Part of a small language model's weights: tied embeddings, 3608 steps.
Each number is 128 + 32 x the weight over the matrix's rms, rounded and kept within 0 to 255. Layers, rows and columns count from 0. Numbers have three digits each.

# up: layer 10 MLP up, 384x96, rms 0.357, rows 361-383, columns 0-47
# down: layer 10 MLP down (transposed), 384x96, rms 0.364, rows 361-383, columns 0-47
up361:165103142162109135121156123182151169161121095156136078165172104093112097123111098108122117149167193202122091132080151100146105122106143146081181
down361:155117135123109116082115189052086162166173163161063107125116123104130116096174133110113132128150129133206115092094127088125101141059162157151169
up362:094120191112101028087133152149063122122212130144120162086112106131136179109057122141101177150091118164113132057103162143120170075157158037135112
down362:135154166245145102173111096129140126135124106121164107080049105148118140138134086147158118100132151106157095132100102127172108128141123091108153
up363:077100144153117115084089150133130119109092199111198134158135102136154152090095135147160113105031147178149121134106127146111119145128145122102128
down363:160125120130121178166153123142174120115123104129152117122185135138149141121160137112131152163148111129146153111107149109028150123111146192085118
up364:121116105088181089119116100171141138088082059147151087062088074165117174180121131116148131136142095130101089134081142124177175103135118089156149
down364:140083144112163140162135084171073037140127148149130095086160140172120104078166190086157145149114117104152098108139183168091155131111168181139184
up365:145121097041103110096156155135087147187155138117127149103125154064131090140123112128120145116120149135121125120117164081181103136114130100139108
down365:079127148129110118113126119115151132153119162142105137117071114129120098097157131109123153174128131088148128110139109077127118088111109126111100
up366:119101142083136139170144119153141119141133120115076129122133184059098171083128137162111087117114167102157126163100126070112172097091189135122115
down366:139118110194115116121169111115098127130146108083105123117088107221112140095171101172103120126145147135135136131125129183126106134125125146140142
up367:155079114097156144135130116154143109105175110089158089154149136099173141119083107169141130105132168131125106143101130090182136150164180160128131
down367:123139133148072123141195137141133196152096146158093103067102113189118101107167131184121145134131138148125096147144089091115118096159141124153106
up368:145168168180183107130147081128145122127208122158189103166110120146093130124158151096152164124153125210105076144072119166122140098111169192122131
down368:122119098110128096119100153070080114121140137127134143136147074130137146105161162128146124053159135235122121183118120115137151081092083135127122
up369:112112194156069093098155045090079156103092138105174077126098095171105157211184139090155144135110119136121170081104062175148075121139074149125117
down369:119129126074069159126164141138164140120108138136125095152173165119146100157229144094043142134071076063101130068130119103150127183126154115156119
up370:144080129120133115106107193160168109104181113119121171131111112103153098101118121115119082128135105095115147147116158139131146123061158097080119
down370:136119118191120139128191088105120119110119150111109090154121115165095113134128127129138156144162100161134135130089160172058138117142148098149121
up371:128139099171073107088163125162117133137127127127088133136096101134120149123132074149128124120109229154159122109123157078172136169111088168160123
down371:109111097130127148149138149145151167158089112153157145139116131213144110126147126192189077132138134078121173117109143117084097112080130114106118
up372:120110118171120118128151109157107100074188106136125187126094061161104129083100185054175150146109117195106147171181095100143171120134098154094136
down372:137147076109177109167170092117122138111086195111099122081148115108125187135119105149157097156105143144144119168137083158159111135152122110066183
up373:189096137098092095048118126132152109146168129090104127132175151114066138154097155134123115097110140122119111131104126117127156083117144131098138
down373:172135112134152107198134137111120080145148123135158156160138133107123137094162098133149091181139178174124136102121107118101091143122098157146087
up374:172163136124152178120174136155113135043114108083164104124139120093140125115124162129135125123069112206110130128090189148176143117106126149126181
down374:231134111065144144147137125125100149144108129157119128190074132111070080164138142101125115132138142127203143098073120145219138125180119191090131
up375:128125140116119124102128121148122093087126134122129132099148100117160129129136112114126132140116144138147118138121125108094135137134132114126135
down375:115140099131112132136135119112123125132134118137135128137132128130117140124122115153131147125143130129129143146130130131108120118131157131105126
up376:117140108127135095096123163119112111120131157115176103132165110145114118123087095127152102137175144143130095070071106085146130125132100135123182
down376:101106093129141158176127107141121137139104111161116147148120111130055142128129135107129108135158089153117114156115111183080110109113109148117108
up377:108121171130126142189164127168083162158144190069112139102167105110158110128132141144120105187050149135185107130138131041086144162116091153206153
down377:146178103136115111175168145133155146206127155136108140157159131174124104122111137116134122077079113120149128138063070160168097129104157141114126
up378:155146104162116132085154104109078171115173118180127142139144099090072144132132095144141071130192113129171177154122125113179137129085154168112144
down378:114090161141098105098148087132093158134119115124090110132111094114151142100128184157107092103146145111154137113151090126097087118142162187142156
up379:167104134129113188109109152143128112045131101080186143143176133105091125115127156196131165141108112138104128204112131095117125110102158135090116
down379:094173118093132140138152120175113143154100145120125105131068111118104069143163137118131124086116132111122079096094198125152106125117110121144125
up380:213139211147115111158135114113090155079113094134111150092177068118188124098174138097112082144168088188150201158161183229136151091118067170065108
down380:115124129147147138101158131133159153104101142105123129061086156149127171120134189135159152099112141159125107116103135118094100143155104088132128
up381:120131128128224091082149154156125126134108110081161071146132167107106135145148105149107128077077139130101145122027160151109111160109114145152134
down381:160137091131145179214139120140125125171127164137119100180134123085101141181093133129120095154135109099145142149173133162131124104122090128163165
up382:089092155154102135081151085166165139046137161168201125139191080098152180139090138154175185092139148130103090139133116117067139100091052085112151
down382:122191130068124143111140145149118095126137147140136158150108141151137190121116111181090136126116105125074112135103127127111111138132095144112117
up383:108117152112051158119152066182225138128060146163089112100108110170128168121117132106076156129122075163133064108119135045145131189127104130140162
down383:138147124081145141118143157140156140141157088123140128131161144175144112103175147105121126098117110115133120140129137125124158129077134121120128